config = dict(
    n_layer=16,
    n_head=4,
    d_mlp=704,
    rope_base=13800.0,
    bias='none',
    init_std_up=0.0167,
    beta2=0.95,
    lr_head=0.00626,
    grad_clip=1.0,
    warmup_steps=228,
    schedule='wsd',
    decay_fraction=0.556,
    decay_shape='sqrt',
)
Each number is 128 + 32 x the weight over the matrix's rms, rounded and kept within 0 to 255. Layers, rows and columns count from 0. Numbers have three digits each.

# layer 7 MLP up, 704x256, rms 0.0454, rows 609-642, columns 128-191
095119137154054159112122158092087175114149156127099088108058102147116177093140148149180128131137118115051126183127182174144151066163074113128101138145098147169171129104164145129078134166144141
152154135085174082191092176083107151111161159150079103116144151112130093120079116088124152095115127156094133140144051088118126160194116138052166134163167169114138105094056181145127144127123144
101156098088089175130091111158127099136146130144185171154184127147129139113119142086101092101087087131134081143121186119184115160110132121127092141131093157171135128142124089116085127168154146
147141155123086076160165106166085064167177140099103142132089192075157117122125135127077101148094092133133044148174119106142069129110134143123103149181072129084176109104142153136149083167193105
113147123130084098126097141140097128130092145194169138128118114087092125115178136116184113148089091142146162068088103153117130121099163141149092198121108129176091111114125098124178122130158055
130135112129104100130139119158098161138131088109110069122138175167176090092181147154120135097161132136142086176147090041145149107128169118141155147138111090141118113140143136036111170151118113
090092060156148058117166119130082077096122085099073179123114144130127175191142158170120174114175193163199170106161123123155155176107077136202133135077128107163134122192163037105099111132116065
140119133211131128167123114117098161109170119160199127137101150127081073142108196095050057106089127124166131145196096149141139143112131167120185099125118122138112153155128133143118133097111198
108118117101107167171099148147124084074157149105125199063100098089103148127119110150151185150141142154135238153192105132166103121135124153168078146137119171179116113162115152109138134180083118
151146094149099133185137150130112159095180086136123171112180099063091125111110172098134197146139100090105199089055159141132129125136108131161119144081122139144138090095117166156126132148185108
160118180135140134135126162088153101100149164096113177090114142143126137125108103108119133151160151109128154144101154153064070163125125157104172144134115104112104149157147113146179102160180139
073130138115119087107128120083093163177125110161100139140145126086165162131097149110059168130099083141120191141173159094113125147113156124144112147112139122078139103133161104112180147073099160
144127221137138195123141122122089168127159110149119170153150139166147117214135159119150105138191066176134245155194165128166106135139068031163164087191107187144122078139187149166114182091116182
170094093068191148122130116134164131121092128167113127137182112110087087171140099160181126112059116175153189129101162093187101162146096149103083125136142118149100163145148105119172124060037136
133067159087151107146123121142099183151099181076150134155060038137112106130106104202114112129084146130153115136099185120124131167113128102151128104128119146142116091113117088133090118111160191
064096120121115121179149160099186160149157141111085118086099105199188186143134116139118103143150161076078154130088117139119084063177096113118091190188106145152172116110157108152095132108127136
121144108141124166100211159119126094153137174094144121119122149070100094129149183087100047070138116094151128185135104152111125116162115120189107140136108106124134166103185144124106122145140116
134156110092124086146076110142111147098200135128133135125118139121121119139109116197189101122146117094141123081047162155165142138144142095121144099089147126149095158188122165148096159113196113
077051142156151128117117119044096132136152169114123134082163074111151131103119104099131090090106167142131173123129119129153118106127093114119108160145132143040152084178129094120106142152077080
115171035145032166111114150170102084115118130120133150171144073122094149146091178164133191069160098112119138076109124134105042071155161182160142153154122120112103141130124119093186149137110080
164111161106108136175137144173181136139107106154142185100135128155161167134145204133090084110167184089093134094102096127125151109143161091153058099184049125116107146212175078091120125098133157
126137132112102162150142151057069137112164170130131150116120122193198168175153143151095140128164127143084177149142074147089084111156121128096084119121107148096147132052112164167162167135115122
127156164149118136133163146107102178105143074134115132162123149120139121078119110143170150145092102117090156141164108126170129062089109180111171095086125067049138129052078135154138153111148124
184132130146157202077116126093165123161098136097158103120080188080079101158142106187101120172150132150118124129163092128133120159118143167153138090126128092140205113184079117114118115095144113
115119124121081143115148145092139116162089083132083126170186078178102117181153096141111173119142150144186063144197198113163140137104142127116097108131082102146052115113145131145153150080127087
106138138178131164169150146171134131122152142135171126145171151174117130101138105114138062093172098146112203080116105126087112167188152133171161191050137108078144100199148152131124128108140111
016109111103126114078088090092127125120106125137147140063148118118144136076183133131159149158055142142103136114177169160079172140057091121109134090145179149064094100114132193133163143155146089
128190070155135158137182065051143104146181169189131068187161112117096147186137187060155095073091108180083139145171158096140076204135068142137121135147104097151169110099075130156172189158071102
097120129174150134122135111096112099121160071132088123139101102137121145163190127202167136126104105122124115139126170101112146136071131076182063070111143146206178088134098155112143146105104140
120124155127077064141120140177113105152112147112100211147170118113126211074164143157122072147120150088129098169167112084127178097111120071118098073134056130098131133109133143115129131167103142
102124120093151136084105191110162083124154149106125160122136115091145130164132105106164106125195141088146132161183154077124157146105144174138141178165064065120195129132147149154134145086150164
095123080246117176113121109154196158118103133078155063083122139146142123132118112146149097107162149113085086140107164134112188079110145152143091147088117127156086107098091153057122119180143100
191133137086136179116046167102124163185177100107112083107098122030106137129113146175133132140110152094171141086107092166106098099125152089167108132117122110125147159104066076097154134117145106
128123127073143140094122042137146100125099119131136176103152078104117131072129175166122155084112122074142137135151148164124146158191108130085160159105180103118139119173108199120091154129145132
# layer 7 MLP down (transposed), 704x256, rms 0.0446, rows 609-641, columns 128-191
110141138082140162097120118170099138164131152133098118147119184111129122025069101109154107147084093160103123132144143093152128141116130098088112110126122124144148165135070143121086171153135139
150140177129179161164110092103092120098102135128154143122077115190182170116160166072126033120121137115123120118118068087128156129099183082122128120097101139076160107117106162130160100160139129
138092156095103133168116164142083155165118141132125099096089126147092156144090169128132151112124118127119108167089147151121136136130133139064118127116094151120110122068133101173103125139143175
113142122137123094100136131175177103125183150135091133159132190123133019094109100106143145157123103170154088143188162102121070099131058177124171135100185109151130082134152114168142095197172071
106096112105083201134141158101146158129106100162089141156094163177068172107141163132094171105108107131152103118084151141145137177132109124163115128152149134155163099157094094076125131095142105
137139122121135125110151100164147135138131104106148134093144150177101111128180144139138140096159182155141119080106162096106075149142169057118084117126098160117181148148090113094119120135146119
180113052143141105156173153126131115159131104082102123093110073108116134153136134080083126078121156159102059126142165181164192103167177096053066181117142110162081108072072141133161132133163101
126131174060146144195152123185125174150170089121101115102116162181111168096112068093076165066126158120098137153151125110123091116120167138109100105184126154149072110131119127141123120159113077
118116114117113143068124148159136106149136129160112110123145106215126109129096104180163156150077107158067093124102134141163105120089130172106143145159137100162095124155114116155108101110112138
156119123083126175164154114093140171075149154168169168092117135114110126188104150106142119162174106111071162144105169090193128162115113124156145097140184101139093105122123050136063217141152191
107156139090089096104119071129124102121084154134178098095142131140147072125172126104130138124125089197113137153158174145098108087115085076173119130113073115131133166094136087119113088098111130
119158092139108116143151161111151134150103133077118159143145133146122130122090080184108122105138115162154141111157137130131126106093166113094107119128125126140098126133112154129109131125100177
077064076127094096137160143116174145167121144103126102174069115169154170027133130108133134159128204128100133156111187165138092131122122184139065068128125095113185128122136081099129106141056134
111143074128171082157099127125112152073072112152103137188128111119089155072137109158136088152072096175151164124071141079168133110153171155050140160173168102130050154144138148135245096088130137
107143076126069144094144114087129101122136124159108142164146151160149169136119177115155145137145145174104132144151195139143143123136112135057143092161111160110106128155135169113159138106102024
128158104098110138062175165093143139104136153136169109157134109137107098114109137129167203127139148142150116126141184221160092128121135090147162161086192110139056155139093087162117112102127178
160148114083113083185119119097119119169115119162122120160109115136166107171161130129109155127127131133107139147169118168167153102092162147094151140117161152120111109094070141125144101118096171
146168115076148114123125163142168102095142116119136174130066158162125158149047099174100099142133154133146160113071151165112164123128099109124173082089166113119083114137106084131066176171163088
106182155100094136082143082159075072119188115134125078121144120096142115097089084085083079133127195101104139143153148110183169123142121109153164143160169168061138139149096141136120146114173126
124177105146099122070127173122104124099158203189078098140087121124116101130127066160166169151127118175114172182151067113185087040172124140160041128082120124120107122123149169137100123130132086
083061095143104115127177158146100105139120164175160144124200119190110163108141113160096179117154176138112115106070107069126158148137122154149134110072107144110105059151203098092083096105118120
121066095146133141115128183131064173154160114148141132169125153119143155099118136080109109118186085135129163197117081182149078105166128187097146124175151108087136146073098125156128133078104115
081134145089148118105174142095051144158163111175148072111150132130171144145150173125103131153157158110118128160173119082169178117123093151074115085098074159103113072079096102077158141115085126
198119109169169140085114140111083122167124088079160138134064112143131113172136097104157186086107095164128116122123096126149158120082167171148118082138088167152155055097113158127120056121113133
154162086132067175129176095113132139138105129098145145128127119147199117138131119177087118109135148111168111097160140157142123140147094101089172156112139128157065081105123163091138121084096068
140163187105138079222113145137117169084150130163114125135108084162106077131148197106092153125149100155145145103133112100121166130147111186150169151114106132109147159126128138136107141156126104
109096052093168170168164111141122158123129127113176169070148107127130055159209143131094178131121144122146111154094074155135131112077089077077116088091138123052131133155150181188130136106117136
143168169047126081116147140201054101127143131139155127173147152103102098116152148178172095086081145119099116116083150190140113171093157150126127040103112049128132075184147148154103136161111135
074145126073112134074086092100127118059180152162113181126114182138109131114131148121099147107137180146095086149139066146193081091181103175127143137118153133131111104153081142136191124154140093
129138118126125067109110123130082097121113139208146095167123113117116168140198160166135145139087078121132125118115174073122123156163086094101130133091153150168136116060108117033151154113111100
153142098103127144115130088161095180186135099062158161157122174089144104110095115151140096120091115105105123168100105083168214121146081150105090091127153119129129165147159178148123100119097191
085105133145117110118117075140141163138118122105237094190091098143088112094140147137187157114140153090122111121093115155107115103115152164164127068128128144189127099183100128121116148117194180
137150090084217082115115171146172128110141111143122110150152167082077178097113107141101165113103144091139149096100113156172109109162131103103150129140140139114138137169111128141106131124117090
# layer 7 MLP gate, 704x256, rms 0.0498, rows 610-642, columns 128-191
161121161180091147108174131114158086126149124140170128129085124143109111098132106126151155094115129140162179069142169188081087157122092092136116105091118135127167126133154057130098168098087144
092151122145150182117077122087203130128193121137090151107144173147146134126078165152112112136096138155086111102096089120125185107167106114066120104102059173073087083157123170110121102115149087
216178108131134101145100124109165126100135084137097134136143147122107095116082097142112134147121115123141124168143185113164145151183139155060052173179166131067137109094195108163115112185181130
103144110182116125124157160081119126150137095120198084125142079138166147132095122174137129112105175143124120139150149112123114120132118061104159158103163102086183151119092079092163122132123078
118110154172120071121139072116120211161142153118161105088115132092158084137140026086163147115168201086135147140132099091150097159131090085132107128137118158127103140128119145117180145127109108
177078173177159062158086139144148099104166092144080134182102089133104096158100158199103137118097120098136128083116113145111133183092105145160138157081090147153099149118155080100118170099106160
120135138122134118119142132121177071135157113142133130115126110065164129178134104123139110119119154137119053111123116144107149163095133129178157178124043147037167151125065174067102130144209072
074152110130124165186128160128083142150162133170132158121141125105112176131135151135116137186150103082131159103138193101138135166112127085071101098086140087165130139149088163129138142125075159
127140088169110114159098121150115166124148089141155095097183088057120148155176145127084135139113157123132141108061132138112083115131164092091090109086170170136192121126111119103109141112122147
099137150154123144189087173105160148108182106118109134072053082105123152131111176156082151058187174123124179107108188147121117114130156134093130151186165046090115141112123112168139050112119178
130161178148106148142127135147082108124148164113114151112091154141111133168105092118160117102075146135177113124107130143153123109091103132133135121122131076179132136130139127139140142108093087
120116148127109148164145145098159131125138126125121090130164132172161175160171147152101114128157113143115143149146157125157117181086094154150121138179115101111167158135098097181089154152145132
109135117144073206141126151111129145115130165190107116158053185152130216185212147146047075069129172103158178157128092123136143078106150118078113093137141132089140156134127096115084115155169129
134090086150068129135112097110112170128103155124090123149125083064157154142153154173106090116086126125150078120087208070157072141105125038161040161144135148147140107133057122081062093142158142
084135106080157087133114128085073130137142118122134137052135186194126149128127089181140145062148129165136124140127069163097113139084178112103122138133119134086109137103114143080128151135095084
110097102124121097100166141099133116151163112141138086092169113144141118101123149180180138130166101109141189117082089205113119118105144107069145105182129071102141140104168157121163125118116086
094143093103164175137121113127173184092096115090146107106131178186160132144144178153052063114118155140180099095148139190133197124118161139125131146093102113103098176075109134120100191144196193
181187136094078188134139110143081137189142146117150122125135212106167152110131154130145104135126112163136145095070173151084130109070084161127109102116188077091096190115126107148138138105147164
154186097122094144139139115143157145154138133062153136113120063181102151191116174111053184144146135072155132145122129171149130140144127106126074153165156050134134212128130149084145168097154103
087163072178149125144081103106144144151112094129147182126120120112145128107149184134111059161103162093161075073153130122157191067150115123194082143170109128078040160113093146072135090125120167
210092087181141146138151133142047170142114082162088151109145106109162144107103175107134182126125094124130156102172137116103111190169123079151112165119134122093063115151111127115120122074135112
117101159116153104130162122072111142139149152123151096173123135148115078164166158163124120121139201083115089116070155174080136160151173112112139142078014183177148107140126116169113107140085134
073115121222133135102122102130132067096162115120188112134154116137158086188152080148197113148151158168148090099099078110157222139137113109081108140140101117070142121147111154129185096152139095
125107100174085186086112126156126137128187160165161158115163135148140114110093122128147118097137157093196157087142093112149120102079101077150145189100122115120137149125089161154100089125118126
072138088074153109106135107139106150145091123182160147134117084058110136167108082107123147193126124105137123125145090117113224111157157136080055183176120146145091104095132092141106127146112134
161107142159144137058185170193122159142126116136101137161152137132152096174116189105071165052129095095132108113120135091184112150133139070097095141151096082111093167135114089142177115066086128
128119130098135107152135133170146158134209115147165106143138120088123163134203171140116083090086184119101106094104098158133139159120106175077130102133129066134142119142074098175162132186142128
102074141146156143160161127073144195151126106088105147145222146190137158142174093115104096154071170123171098095160143159124173232127076142071084164139105144159079152151079135070093115121161075
137087099084101111156153116138108130132131122087139145137088141180148132150146117127049140114077118109103098070149133135191154159198077108082136148168200148113071200136121113134113078106150142
176124117077128162148115105130150120143162120145159109197181164126146120111158142108064169158153075082174163087144111147182134120107146125174107137142077135118200130157103160132132148102124171
148085114138130113187137094123171157132125137147112145122134131109122203179132180105132140069058118161202083144122119109152147136160153111114170166170141081105068201165118118149136130129108114
140130151148110136091101148086112160074132144165152074146095199145129110096098135185160125126122102147166099105179185171114134171109135133169112184174144144041156158105135140105090184098101136
087090134148137141133157144155099079115140208119161166090119175125163127097113160105178071091087090126137144095193172113104128116148144115119145138155159088132092141128168091095093169153176129